Each number is 50 + 12 x the weight over its row's rms, rounded and kept within 0 to 99. Layers, rows and columns count from 0. The size before them is the row's rms in percent of the matrix's.

# up: layer 5 MLP up, 768x256, rms 0.124, rows 738-764, columns 0-127
# down: layer 5 MLP down (transposed), 768x256, rms 0.0704, rows 738-764, columns 0-127
up738 110:49 51 37 39 50 44 45 45 46 43 56 43 28 14 55 53 49 59 54 42 47 55 58 50 31 36 37 52 66 87 60 38 54 33 37 42 67 51 71 57 35 56 43 49 64 59 55 30 76 35 39 43 36 53 51 51 42 27 56 36 47 29 39 39 44 54 51 37 50 44 45 49 66 50 60 40 20 41 52 60 61 52 27 44 25 39 54 57 50 34 60 44 53 46 63 54 62 68 50 56 39 50 60 39 85 60 55 53 46 38 28 60 52 55 37 68 56 62 52 53 52 34 64 49 49 59 39 47
down738 100:51 76 43 39 49 12 53 31 51 45 60 50 50 39 74 54 61 56 41 34 66 36 40 67 54 34 60 55 64 60 15 39 48 48 30 48 24 58 60 34 49 41 51 49 53 43 53 25 54 44 35 60 54 25 46 68 34 37 53 51 46 48 58 80 37 50 48 65 63 42 58 42 37 45 48 60 39 64 44 65 41 65 39 63 37 57 46 84 45 45 21 23 51 50 59 57 42 52 45 54 52 57 63 41 45 62 50 39 51 46 47 76 42 39 40 59 60 53 53 67 44 41 55 62 57 51 45 55
up739 108:70 40 53 44 43 51 57 66 14 34 50 64 56 62 40 44 61 44 36 54 47 59 62 62 71 54 47 32 62 27 77 64 48 45 35 27 32 57 50 67 27 48 50 32 58 40 44 23 39 39 36 39 35 54 55 56 40 37 66 38 85 30 56 22 30 34 47 53 38 68 48 63 42 74 53 37 52 53 35 42 60 62 45 65 41 46 41 56 43 48 59 56 34 46 91 52 54 44 60 48 34 31 40 47 48 82 63 57 45 59 59 41 39 41 54 33 62 45 42 57 54 46 54 57 38 51 60 54
down739 115:65 63 51 52 47 56 44 45 57 45 60 49 59 58 52 45 45 64 37 80 57 29 48 56 37 54 59 37 53 53 59 46 76 29 51 14 72 41 55 57 79 61 63 59 58 26 38 70 54 62 56 49 67 41 44 62 74 52 59 45 57 44 46 50 39 22 55 42 41 57 48 51 47 44 55 43 53 65 46 49 39 69 48 20 34 52 53 56 71 37 34 53 24 43 57 48 60 57 75 55 57 56 34 59 37 67 56 30 40 58 42 51 53 59 70 60 61 42 44 66 43 46 44 64 46 50 39 55
up740 100:44 51 47 53 65 37 54 51 71 50 19 62 46 50 36 45 62 32 67 40 55 46 36 60 39 52 64 55 63 31 55 58 22 60 51 48 39 53 54 80 50 74 40 63 48 59 48 54 49 53 36 54 68 41 70 34 46 51 53 43 47 62 26 47 34 33 28 65 44 55 44 49 38 58 51 46 55 66 33 52 46 56 56 42 40 60 36 33 54 36 41 58 37 44 40 36 69 44 62 47 32 42 31 73 40 39 48 33 50 60 44 65 47 59 38 38 52 28 52 48 55 60 71 47 66 21 47 42
down740 094:62 69 33 57 53 71 44 26 47 28 61 64 45 51 71 61 55 62 70 58 54 62 33 53 53 53 70 65 60 45 50 53 31 46 58 52 47 60 19 60 51 55 35 42 55 45 58 67 52 33 33 44 62 65 49 47 45 63 20 48 53 52 40 53 01 47 34 39 38 58 25 40 51 58 63 31 56 34 38 48 48 34 44 57 41 69 44 37 49 54 47 59 50 43 36 54 29 60 45 31 43 47 44 38 49 47 58 57 55 53 51 59 55 52 46 50 39 45 49 50 35 38 64 41 48 42 51 42
up741 112:47 49 61 48 62 52 65 58 46 64 40 62 48 44 53 48 38 38 34 39 45 46 64 35 51 37 40 52 63 51 51 50 53 54 45 51 50 60 43 55 48 60 47 24 47 52 33 64 69 45 38 54 35 54 68 69 42 49 56 52 39 63 61 50 41 38 40 74 41 53 50 39 39 55 61 52 65 41 62 54 61 55 49 36 61 62 37 59 53 45 56 33 36 35 86 45 65 68 27 58 55 34 43 30 49 63 40 49 65 56 45 66 48 69 60 46 36 39 49 24 41 43 44 22 51 47 47 61
down741 110:43 62 49 53 51 39 44 36 57 50 72 46 58 43 59 60 53 56 37 47 41 56 53 48 52 41 33 58 47 37 44 36 32 62 38 66 37 45 46 46 61 52 29 40 32 35 43 63 66 56 42 55 28 57 46 53 58 55 35 35 58 24 34 57 58 28 44 41 54 54 30 40 47 45 49 40 64 36 47 73 60 51 52 39 48 47 29 37 79 51 39 58 64 45 38 56 41 43 17 55 63 37 52 44 47 40 48 57 74 67 50 35 60 56 37 64 31 41 59 53 86 44 68 55 70 65 36 69
up742 101:67 24 78 38 45 50 46 12 40 61 57 56 34 44 42 51 32 50 59 32 28 55 52 30 56 56 28 37 60 53 49 66 24 38 44 43 63 43 46 48 55 30 28 46 45 55 40 48 55 64 48 63 54 35 54 45 44 41 46 51 54 53 59 62 69 33 50 52 53 44 39 25 39 60 53 43 69 30 45 45 48 35 46 52 48 34 48 55 59 49 70 42 59 56 61 53 38 60 74 42 44 44 31 62 45 43 43 55 44 50 44 51 40 44 38 76 42 60 35 42 47 57 60 44 57 70 51 50
down742 089:59 33 48 49 43 62 59 33 41 61 53 40 50 51 50 75 46 71 38 37 52 50 32 38 51 57 61 57 45 51 54 53 44 47 69 66 64 56 58 39 78 65 48 48 54 49 26 49 50 41 40 66 57 42 38 61 43 48 55 35 38 30 58 51 66 46 52 50 51 40 64 34 41 51 54 59 54 49 52 46 50 57 45 62 29 60 36 69 51 50 63 40 56 62 57 49 38 48 51 50 46 68 53 70 34 35 84 65 52 65 55 34 43 31 50 79 59 39 45 15 42 58 51 60 24 52 63 58
up743 106:37 52 72 60 33 78 79 42 45 57 52 45 45 30 56 42 59 60 57 64 31 52 65 66 37 56 48 58 73 53 48 64 26 55 54 34 52 38 57 69 73 43 49 57 33 64 49 51 37 31 55 53 42 62 59 42 47 63 53 46 47 46 46 52 58 51 34 59 43 42 67 70 54 66 54 54 32 56 54 70 49 57 51 74 38 48 32 52 53 50 63 37 36 37 32 40 48 36 67 38 36 76 44 38 63 35 71 66 60 54 51 31 51 31 43 56 55 50 66 56 48 40 58 40 63 49 24 54
down743 100:41 70 32 74 48 68 62 45 65 58 69 79 48 43 61 62 46 59 42 50 43 59 49 46 56 48 49 65 50 49 64 44 36 73 58 58 57 32 52 30 59 22 42 46 32 71 41 57 31 47 50 39 42 62 46 54 44 58 64 49 46 49 39 56 41 49 56 28 39 45 55 45 34 33 62 52 40 61 55 44 44 48 61 47 35 69 58 60 50 57 72 44 28 51 52 61 59 40 52 53 48 70 38 40 58 53 47 71 58 65 38 42 61 37 28 47 58 46 51 52 48 29 31 22 52 36 46 46
up744 093:58 57 42 53 68 42 50 45 53 41 75 35 60 53 55 56 68 48 39 40 51 48 67 35 72 67 55 62 53 46 53 53 67 42 57 52 42 41 35 50 70 50 47 48 45 41 50 58 62 68 33 69 56 48 42 43 27 39 47 29 52 40 41 41 62 47 00 69 59 47 44 76 45 37 56 31 68 61 54 45 41 59 65 55 52 44 48 46 61 53 45 36 98 44 45 39 55 54 52 61 55 41 42 73 43 43 50 63 50 45 37 53 45 41 44 57 33 33 60 53 44 67 62 56 32 43 32 44
down744 089:51 74 28 53 49 68 30 61 59 60 55 63 53 48 54 10 22 43 59 47 30 41 63 27 46 65 38 43 45 57 38 55 48 67 68 55 61 56 36 47 56 25 51 41 51 35 63 51 43 57 41 81 53 59 29 56 49 19 48 40 50 59 43 35 59 56 23 48 43 72 55 44 56 32 46 51 33 51 38 47 60 45 43 31 66 47 42 53 67 78 36 46 45 59 46 70 54 41 31 47 37 44 59 48 48 55 54 71 57 46 54 58 39 54 56 62 45 42 41 49 44 58 35 45 61 73 48 50
up745 123:18 31 62 67 63 47 44 44 45 24 45 32 62 48 51 47 65 59 53 62 55 55 54 49 49 51 54 62 33 56 50 62 78 54 65 58 48 47 32 59 61 28 44 36 55 50 69 27 59 59 48 47 36 53 76 47 26 57 52 61 59 72 71 42 55 58 45 36 50 40 53 54 52 47 65 60 59 47 38 47 49 41 43 54 82 36 51 60 37 51 42 45 49 61 55 56 81 39 44 61 39 53 56 36 57 63 48 52 26 37 44 51 49 40 48 51 62 47 53 72 65 26 36 48 55 19 42 67
down745 110:37 43 52 36 57 69 41 57 61 60 32 62 45 54 56 58 62 61 70 34 55 36 51 54 49 47 56 59 52 55 50 59 38 58 47 56 53 56 24 52 65 59 44 72 63 51 72 51 57 40 38 34 64 63 42 57 56 27 33 52 54 51 55 40 48 69 47 35 39 53 50 57 67 50 40 68 62 48 38 33 50 63 38 55 57 55 43 47 24 45 63 58 62 49 53 47 96 51 65 50 28 46 57 84 70 48 61 44 46 40 57 48 59 43 49 51 71 38 33 24 67 61 46 39 43 27 49 70
up746 100:65 63 39 56 39 60 45 67 61 35 86 28 37 68 63 50 60 66 54 70 55 68 40 47 57 59 53 50 61 47 55 35 44 51 45 52 66 48 40 20 55 42 46 49 54 56 59 50 71 62 50 43 35 55 43 66 68 55 41 73 75 43 58 40 58 65 57 48 36 41 30 63 38 50 53 47 44 69 59 25 25 38 51 39 41 38 40 69 25 44 53 30 22 57 63 35 72 58 65 36 53 59 57 43 66 49 42 56 65 47 44 52 65 35 43 34 66 21 57 43 69 57 43 52 54 48 62 56
down746 090:59 64 52 55 58 60 46 51 59 56 66 49 48 54 72 41 39 68 50 63 39 72 62 39 70 32 30 57 58 31 38 60 47 56 41 38 33 52 50 50 51 45 39 69 49 36 67 53 44 57 70 66 61 58 44 38 61 47 50 31 84 41 53 44 70 72 45 43 61 45 47 34 51 33 52 54 52 55 52 42 27 54 62 47 34 58 46 44 38 36 62 53 53 56 64 43 73 71 33 43 69 58 57 68 32 52 42 58 50 60 26 33 36 47 61 46 28 53 50 83 44 53 44 43 69 56 46 52
up747 116:50 60 42 71 41 16 49 38 25 58 52 66 53 50 49 64 46 53 47 53 49 46 48 37 45 51 51 49 40 39 57 43 25 42 61 38 46 22 62 39 45 45 62 53 52 71 45 53 37 50 49 57 33 51 53 43 39 42 52 50 43 50 53 50 31 46 66 23 68 42 31 49 61 76 71 39 62 66 63 75 61 35 46 60 52 47 47 47 44 60 23 45 38 24 61 62 70 44 59 50 58 47 62 56 50 34 36 45 44 33 35 64 21 66 55 51 47 48 68 35 43 70 58 53 63 46 46 81
down747 103:72 38 40 44 51 24 60 66 50 42 36 67 55 66 39 61 66 40 46 53 56 36 54 64 71 71 60 39 40 50 56 49 58 47 51 49 44 39 54 44 31 52 43 34 64 48 22 48 47 60 54 50 47 55 44 55 65 36 46 18 61 52 47 28 31 62 66 61 42 78 50 38 58 17 54 46 68 61 69 39 35 73 45 29 42 51 26 55 41 47 35 49 43 38 54 57 52 49 51 45 42 66 58 38 51 68 62 54 50 28 43 44 25 45 48 69 55 41 46 31 44 37 66 38 37 30 69 53
up748 083:46 39 32 43 30 29 54 69 56 72 56 52 63 38 50 62 59 78 59 49 45 43 77 68 63 67 58 25 59 47 63 47 68 48 45 23 38 62 47 55 66 58 49 38 83 52 51 60 54 45 51 58 55 50 25 44 31 59 53 59 46 51 64 37 51 61 44 80 48 39 42 70 68 72 37 40 54 57 47 70 49 52 51 68 61 63 44 54 38 74 54 49 66 46 39 47 44 42 68 55 44 61 66 58 51 52 45 62 39 56 34 49 50 75 46 58 57 42 50 41 36 52 64 36 45 46 35 36
down748 075:28 38 53 26 65 42 54 31 48 40 66 36 80 46 49 52 31 56 57 42 43 39 73 12 43 62 45 41 54 48 40 56 45 45 53 36 41 49 49 65 69 51 50 36 37 64 45 63 44 45 72 64 55 57 54 47 51 44 37 39 41 65 61 40 67 59 48 54 44 67 27 38 37 45 30 47 43 49 53 55 57 61 45 43 44 63 51 41 50 49 77 42 31 48 53 62 59 45 50 56 44 35 46 38 43 36 68 50 42 34 45 50 49 71 57 57 48 54 64 48 47 43 57 44 48 30 49 52
up749 100:45 51 54 75 16 57 45 34 44 58 41 71 60 68 55 64 48 52 68 48 66 43 21 60 49 66 28 52 61 50 53 50 51 68 62 61 49 55 54 52 60 54 77 70 43 51 39 45 57 71 51 41 35 31 63 18 31 45 33 45 54 78 79 52 50 42 51 55 41 42 57 49 40 59 70 57 53 55 72 42 47 36 53 42 62 66 49 39 28 45 49 42 48 48 48 43 74 52 54 42 68 64 57 50 22 41 56 47 40 62 37 51 79 56 64 41 36 46 59 63 64 57 37 32 62 58 45 63
down749 094:68 55 38 56 35 76 46 32 65 41 48 55 48 51 44 58 43 51 50 45 33 24 64 64 56 55 48 44 55 66 58 54 60 77 29 42 40 41 56 43 59 46 57 69 39 73 38 54 48 46 59 49 40 40 50 39 48 56 37 44 60 52 37 58 64 60 32 62 63 37 38 45 45 61 27 29 59 46 61 56 40 42 71 53 61 48 67 47 26 44 49 55 57 62 43 52 32 65 33 55 39 62 67 52 56 26 48 69 23 59 37 48 53 41 54 45 53 59 15 57 66 43 53 40 43 60 58 27
up750 101:58 61 36 24 49 48 48 51 61 49 66 27 45 59 68 68 35 19 48 55 32 53 43 59 70 53 40 31 46 65 72 28 22 38 69 40 45 56 70 58 65 55 37 28 73 55 47 54 56 49 63 30 57 45 58 52 62 48 52 30 68 50 55 44 34 64 70 60 62 65 58 45 46 56 50 61 49 73 56 47 47 71 31 52 42 61 69 49 41 46 66 45 33 44 70 35 46 57 62 57 38 52 38 59 62 59 51 24 45 64 58 57 45 64 48 47 56 42 50 38 66 44 52 55 49 25 43 56
down750 100:78 52 58 42 56 39 44 58 38 39 60 47 60 40 25 45 67 50 65 76 49 37 49 49 62 63 48 56 50 47 42 47 45 00 49 45 56 57 60 58 45 77 34 43 63 30 50 55 52 56 40 52 60 62 32 54 76 57 60 66 45 46 60 60 45 60 61 46 55 47 52 68 53 54 45 50 36 53 62 37 76 58 51 32 36 57 43 49 57 77 49 48 40 59 51 57 71 49 62 46 63 56 45 38 55 75 31 68 28 47 59 35 42 56 48 42 40 56 51 40 60 43 48 53 39 41 45 47
up751 108:46 54 46 28 38 39 54 47 58 62 45 56 39 48 43 53 64 44 37 51 52 57 53 41 27 63 65 65 47 33 54 37 45 41 38 63 69 34 49 78 59 27 48 39 48 42 66 56 58 49 44 46 53 42 59 48 42 51 48 27 41 54 48 55 48 67 70 61 49 50 20 52 57 48 65 43 22 51 45 46 49 49 65 44 44 45 55 52 50 49 59 61 53 49 60 33 74 60 50 50 53 28 59 43 45 57 42 49 68 42 34 45 25 58 36 44 41 52 52 48 35 53 35 64 55 45 71 54
down751 101:60 60 35 45 44 56 56 54 38 46 75 35 51 51 50 79 49 49 20 53 30 55 37 37 45 58 53 56 58 43 54 62 51 56 48 72 45 56 45 45 50 48 53 41 49 49 54 51 62 62 80 69 50 49 42 46 38 67 58 38 42 60 21 59 63 43 69 60 45 45 21 52 60 35 37 50 52 38 66 38 52 44 71 51 34 35 72 41 42 68 35 78 65 68 43 48 31 47 55 34 54 28 41 48 63 52 31 50 49 16 56 35 50 59 45 45 58 50 58 58 41 74 65 66 57 38 62 37
up752 106:31 66 64 62 30 54 55 60 51 61 45 47 61 45 34 53 71 54 52 59 46 52 48 50 28 42 60 28 32 51 46 31 59 54 64 63 63 50 52 62 52 56 43 67 55 14 41 57 47 86 41 46 60 38 61 49 57 69 45 53 38 23 51 64 51 44 66 34 43 61 40 38 56 38 65 54 50 52 50 44 73 44 38 44 53 29 47 61 76 63 33 64 35 52 50 57 55 29 32 40 65 52 68 22 58 44 40 68 53 46 63 45 31 48 69 48 66 50 43 61 57 48 32 39 60 47 53 67
down752 102:32 67 56 42 32 40 57 53 44 53 58 58 54 30 63 60 47 47 53 51 48 52 50 41 51 66 41 60 28 41 36 53 41 33 60 55 49 43 55 61 48 48 61 35 56 27 42 36 55 68 43 52 73 47 45 32 34 64 56 51 45 50 48 48 71 46 43 56 58 34 38 46 46 28 79 81 66 45 43 53 63 54 27 49 60 52 34 79 59 59 41 47 57 33 54 55 54 35 68 44 48 50 49 40 56 51 38 56 51 66 61 31 64 49 62 62 36 56 60 53 50 78 53 43 50 56 54 50
up753 099:63 43 48 54 39 52 48 61 47 60 63 71 65 52 60 59 30 54 55 40 39 52 72 69 46 43 38 43 55 27 49 36 67 61 53 65 45 36 47 59 25 72 27 40 64 58 37 51 42 41 65 43 63 26 54 58 49 43 49 44 51 55 64 65 44 33 56 37 17 42 41 39 44 47 39 45 39 59 63 46 52 42 61 41 45 78 37 61 55 48 41 52 58 65 51 53 39 46 47 58 35 65 49 49 47 29 53 43 42 47 66 31 50 41 46 70 50 53 51 38 54 40 29 55 36 54 52 56
down753 098:45 39 66 55 62 76 29 32 56 55 59 59 44 37 56 61 49 47 56 47 61 58 44 62 52 55 39 40 41 33 43 53 43 49 69 61 47 54 43 55 49 62 36 65 74 32 65 47 32 52 47 63 50 62 48 42 35 40 41 58 57 50 44 53 72 36 53 54 51 60 63 61 83 39 27 07 52 66 46 53 47 46 50 39 36 54 33 22 40 35 32 36 36 75 42 53 45 62 64 33 38 53 38 38 39 37 37 53 43 33 58 50 64 51 33 37 34 54 52 56 41 50 45 41 52 56 54 42
up754 101:46 63 45 63 46 59 41 54 48 45 61 52 53 65 55 39 40 48 41 28 65 60 65 62 78 28 51 46 32 54 54 67 62 33 65 29 65 60 45 74 76 28 36 42 47 59 39 73 41 35 45 26 44 49 70 54 47 50 51 26 63 56 68 52 53 53 39 60 46 45 46 53 55 58 54 64 50 54 52 53 58 48 58 51 73 29 55 52 67 39 48 51 39 52 46 62 40 54 43 46 26 48 60 61 38 40 27 50 63 43 60 58 35 52 50 74 57 34 47 61 43 42 42 75 49 51 59 38
down754 103:34 76 58 54 46 64 58 59 73 52 47 47 50 64 61 52 36 51 42 51 48 59 60 20 67 67 38 50 37 49 70 39 70 47 59 74 45 52 65 46 36 32 58 69 54 54 66 51 45 43 55 57 69 49 62 32 54 35 34 51 34 38 60 68 67 51 49 44 58 52 51 61 58 28 49 60 68 57 63 60 62 74 29 61 43 36 60 57 59 47 49 49 49 54 55 43 40 35 73 59 62 35 49 50 56 42 46 24 51 42 70 41 28 49 42 59 33 31 38 35 41 53 39 43 64 56 37 33
up755 104:40 56 46 50 64 42 45 55 40 47 52 42 47 48 65 33 59 45 44 31 50 48 56 52 48 55 35 46 38 39 38 46 49 58 61 44 50 46 44 55 57 16 42 65 29 64 45 53 49 54 46 59 47 56 30 60 42 89 55 60 58 50 65 58 36 40 57 48 66 21 31 56 63 60 37 58 58 45 68 45 76 63 58 42 49 45 45 61 73 55 41 70 49 53 58 38 73 55 39 58 16 49 56 36 63 55 58 51 59 48 59 39 39 44 42 41 68 45 51 77 50 57 48 37 59 53 38 69
down755 105:61 56 53 48 72 74 58 50 34 41 43 50 56 64 39 49 51 44 50 51 67 58 45 44 54 69 46 61 66 49 50 55 51 65 46 54 67 58 31 68 50 55 64 80 35 59 63 46 38 49 45 55 38 37 45 40 55 66 48 57 76 66 45 56 23 38 39 52 88 38 49 57 34 68 56 58 42 40 65 32 56 57 47 51 69 44 50 44 22 35 52 74 53 53 70 36 86 52 33 46 37 48 63 62 53 59 56 61 57 46 59 58 46 70 49 39 53 51 26 51 45 40 35 43 35 31 51 71
up756 102:33 50 57 36 53 35 39 49 41 39 39 54 74 41 32 41 62 43 68 63 48 68 49 56 54 60 79 37 69 35 43 63 59 55 72 32 42 59 33 58 73 39 43 72 44 35 61 47 61 54 30 56 63 45 48 44 46 48 39 58 44 52 47 38 53 45 64 48 52 45 52 39 41 71 46 67 45 62 22 52 31 66 43 71 69 43 44 70 44 46 71 43 49 48 55 33 54 43 51 61 47 57 54 44 51 44 61 65 62 43 42 43 48 31 45 62 50 62 49 62 43 47 37 45 51 49 43 44
down756 108:50 50 65 48 38 55 54 39 59 40 38 57 76 20 49 38 60 48 71 49 40 32 47 75 35 46 45 38 54 44 47 45 49 47 66 50 33 80 53 42 63 56 52 54 39 51 65 54 57 72 62 45 35 38 34 63 62 53 45 33 45 47 44 39 52 43 48 60 52 59 61 47 43 58 41 35 56 54 44 45 41 47 52 69 40 24 39 64 33 53 60 58 60 61 48 48 60 63 61 43 48 51 44 47 32 43 46 42 48 43 51 54 45 52 53 53 14 76 34 60 48 43 48 44 58 54 62 44
up757 100:60 46 65 48 60 21 52 71 57 43 71 47 41 55 60 58 40 38 41 39 53 50 60 72 46 33 51 55 67 56 73 25 45 63 62 42 56 53 57 53 47 41 60 54 48 49 40 43 59 53 57 63 23 53 81 48 26 59 44 45 50 71 47 65 46 50 34 46 27 54 47 40 62 50 62 64 51 34 47 57 45 56 59 38 61 66 56 59 58 37 52 59 66 46 44 34 33 60 57 75 36 41 41 74 59 34 44 22 40 39 50 57 76 17 63 29 57 33 32 46 42 48 45 38 51 64 49 37
down757 100:58 51 41 45 54 37 29 66 40 38 65 54 51 23 42 79 66 67 53 40 49 55 63 44 60 47 53 51 56 47 74 48 45 23 31 61 48 44 46 69 31 40 58 49 72 39 73 43 52 44 53 42 51 75 54 46 51 41 42 60 46 50 42 74 67 44 36 42 36 63 52 63 71 37 60 45 70 51 39 44 32 30 58 55 59 53 53 55 48 38 40 49 50 60 41 68 48 50 30 31 69 41 61 56 63 32 47 52 57 43 50 60 56 54 54 40 60 44 62 45 68 48 28 67 44 31 47 44
up758 096:55 42 37 68 48 68 27 55 59 43 59 47 52 45 66 40 49 51 43 43 61 55 50 51 44 52 52 86 52 51 50 72 45 65 59 48 53 48 57 69 57 38 55 52 51 34 55 65 24 34 36 37 36 48 37 56 25 34 49 62 51 41 52 60 57 52 52 58 68 51 52 44 65 44 67 72 60 58 33 72 44 39 45 49 60 60 31 25 36 50 56 40 40 67 68 31 51 70 58 42 70 65 47 45 47 42 57 26 53 75 22 70 68 55 63 71 50 38 77 35 44 50 37 78 53 39 64 39
down758 091:56 45 46 50 67 56 32 51 61 58 51 54 44 55 45 56 29 50 35 55 47 43 53 43 33 48 50 62 34 40 54 52 47 74 49 64 60 64 60 76 34 39 54 47 31 33 40 42 55 21 60 60 53 47 36 57 60 54 51 36 33 50 54 61 46 50 29 42 46 55 51 51 75 25 41 34 32 50 50 61 49 29 49 64 34 42 49 75 52 41 41 53 48 66 59 69 84 48 61 35 63 45 48 66 53 40 51 46 79 88 42 59 71 54 74 51 29 44 53 53 62 65 41 63 62 56 43 20
up759 101:34 55 78 48 41 60 52 46 28 52 46 50 62 66 58 45 50 22 24 67 31 45 53 71 70 44 45 44 60 54 57 66 47 36 55 78 36 68 52 49 68 54 45 60 41 67 62 49 36 53 40 52 43 60 33 91 46 49 52 41 64 62 46 41 40 72 55 51 57 55 59 41 45 41 64 49 36 53 60 57 66 56 42 69 62 50 54 59 50 39 34 58 33 47 64 54 62 41 51 48 57 41 76 71 64 59 49 65 59 47 39 50 54 27 55 29 64 31 60 52 22 48 62 48 63 61 62 42
down759 112:48 42 31 15 12 61 48 26 35 48 66 38 58 55 49 43 58 26 63 43 49 61 59 55 54 47 53 35 76 61 52 55 61 49 52 61 56 76 48 64 68 53 53 51 49 56 58 51 53 38 53 46 62 64 54 49 29 75 51 53 44 59 66 30 35 52 38 59 62 57 65 68 44 68 57 53 31 43 52 39 47 69 58 49 53 33 51 45 45 51 49 49 57 50 39 59 65 43 59 55 46 50 74 50 55 57 42 37 54 53 36 33 40 56 73 46 59 52 54 55 30 56 46 42 36 55 42 71
up760 104:58 59 40 80 49 50 59 65 61 43 40 39 31 31 21 28 31 65 68 48 33 48 40 37 66 49 63 46 79 60 63 46 43 40 41 49 52 30 53 56 61 59 59 82 35 47 58 51 48 58 57 78 50 68 68 44 50 62 56 35 50 53 60 39 65 46 54 44 68 41 32 54 26 49 35 39 55 59 53 57 44 51 56 49 55 45 58 46 54 58 30 43 55 60 38 67 31 48 41 63 66 48 55 39 47 54 44 68 49 37 56 42 59 63 43 49 58 21 41 33 49 52 52 70 55 42 65 43
down760 109:85 53 48 61 53 48 44 59 43 47 39 33 45 76 39 48 38 67 59 42 40 45 58 41 55 69 52 58 50 54 33 48 57 45 26 48 52 83 35 40 52 53 39 45 55 38 53 60 60 63 35 60 62 63 54 63 71 75 56 41 26 34 52 56 51 61 52 48 55 43 32 34 41 59 36 57 46 36 43 66 46 51 50 47 37 53 45 60 82 56 44 45 57 41 61 63 63 49 65 42 57 51 46 30 64 63 48 43 54 53 41 30 67 46 42 60 68 34 47 49 44 36 55 35 53 33 74 61
up761 106:42 57 45 51 53 44 47 43 60 49 56 50 46 78 64 44 45 40 62 39 72 49 49 51 60 41 80 74 53 48 35 66 58 50 60 32 41 52 36 46 66 24 61 64 35 65 45 32 38 41 54 38 55 58 41 50 37 27 68 51 48 56 74 49 49 48 64 38 67 57 56 58 50 36 46 57 41 50 44 45 42 45 37 66 53 50 13 51 69 44 59 43 59 70 55 30 28 39 51 45 51 65 43 35 61 52 57 34 55 45 46 63 41 58 61 48 54 55 65 18 58 61 31 52 35 29 40 53
down761 104:40 71 46 41 56 62 47 58 38 55 49 66 34 58 67 71 67 42 77 66 23 44 45 55 60 62 57 40 36 60 51 61 54 43 41 35 47 48 47 61 54 32 48 59 58 56 42 56 36 55 56 52 77 50 44 50 32 20 26 52 69 66 30 38 53 61 37 50 70 39 34 62 48 57 29 55 42 69 37 46 58 29 55 60 61 37 53 49 51 59 34 56 42 53 30 57 44 57 61 51 57 59 37 26 46 57 53 67 41 49 36 66 38 63 50 36 36 52 55 37 45 47 41 37 47 56 36 60
up762 103:42 58 49 42 63 64 55 45 56 71 59 36 63 63 58 58 40 44 70 79 53 54 45 72 53 62 53 43 43 74 51 61 42 37 60 35 66 59 45 70 52 61 62 40 64 33 53 68 36 45 45 40 53 47 31 48 63 42 54 56 51 43 57 42 58 37 57 58 31 27 37 57 61 47 44 61 61 52 66 64 61 71 27 29 59 28 39 37 43 65 26 53 47 62 61 41 44 47 52 38 48 72 68 58 71 50 36 43 59 60 63 36 36 33 37 59 53 39 79 46 48 48 53 61 46 56 51 57
down762 099:43 63 43 52 52 66 54 28 40 55 48 46 67 58 50 57 33 53 56 70 46 80 58 42 69 69 65 39 23 48 67 53 40 52 53 52 59 73 45 65 39 50 55 60 29 51 45 55 45 45 30 42 52 74 51 55 62 47 60 60 50 46 57 21 42 48 52 23 48 35 43 26 59 52 43 42 37 59 35 48 79 27 61 57 46 77 39 45 58 56 42 64 50 45 57 61 25 56 31 33 51 63 56 46 49 57 45 28 40 52 50 56 61 44 65 55 43 22 73 30 62 54 41 48 53 46 35 62
up763 101:28 35 64 35 53 57 58 41 54 54 56 48 38 34 62 32 32 43 59 46 65 50 47 40 38 43 64 60 66 43 47 46 47 54 58 70 49 51 68 50 60 47 44 57 52 42 43 71 62 64 47 37 45 49 38 47 47 60 59 44 64 63 49 27 53 57 25 45 52 39 55 77 46 63 36 61 49 70 53 79 49 58 52 52 54 57 45 63 54 46 59 53 48 40 73 54 45 44 30 58 43 53 56 47 31 51 69 36 35 28 60 44 44 46 67 29 41 63 42 56 58 57 50 58 60 39 53 54
down763 086:65 44 35 46 70 54 60 54 52 54 50 58 54 48 56 37 36 67 36 52 45 22 59 34 57 61 54 63 39 67 48 41 36 52 41 62 61 57 63 55 69 37 36 53 43 48 59 74 35 66 42 45 53 61 27 42 42 26 32 23 67 48 36 45 64 68 30 58 41 39 48 51 51 25 47 39 39 56 60 38 55 74 55 49 64 33 65 43 41 68 51 60 32 37 60 55 39 56 44 44 55 51 65 62 56 29 57 55 31 52 67 55 40 65 53 44 42 54 48 37 43 55 34 65 48 41 56 54
up764 113:49 48 67 40 47 32 54 58 58 51 55 36 74 41 33 66 64 46 43 42 77 40 38 38 34 91 47 45 50 46 47 63 46 49 47 50 52 57 37 33 68 53 74 65 53 26 56 42 31 39 41 52 55 58 61 56 49 72 60 68 35 47 44 34 42 33 49 34 36 50 66 35 62 50 55 55 60 31 47 47 47 40 42 52 33 56 41 49 50 56 38 33 50 36 27 40 40 37 57 55 45 46 49 54 44 54 55 41 58 61 47 61 34 36 55 22 40 52 45 29 44 60 66 46 50 55 59 56
down764 096:41 55 62 84 40 42 59 66 50 55 38 52 47 34 55 44 23 56 44 39 50 70 29 55 45 75 38 34 55 29 52 43 57 46 55 50 56 61 28 54 66 48 58 67 53 69 40 41 42 43 53 60 54 42 58 36 39 50 50 59 46 57 48 43 46 41 57 45 64 51 63 53 43 62 46 36 57 59 53 32 51 42 33 44 46 46 41 56 72 59 53 59 48 50 59 54 67 71 24 70 70 30 56 62 57 63 49 39 35 61 29 33 45 34 52 37 46 44 56 11 49 37 58 50 53 42 44 44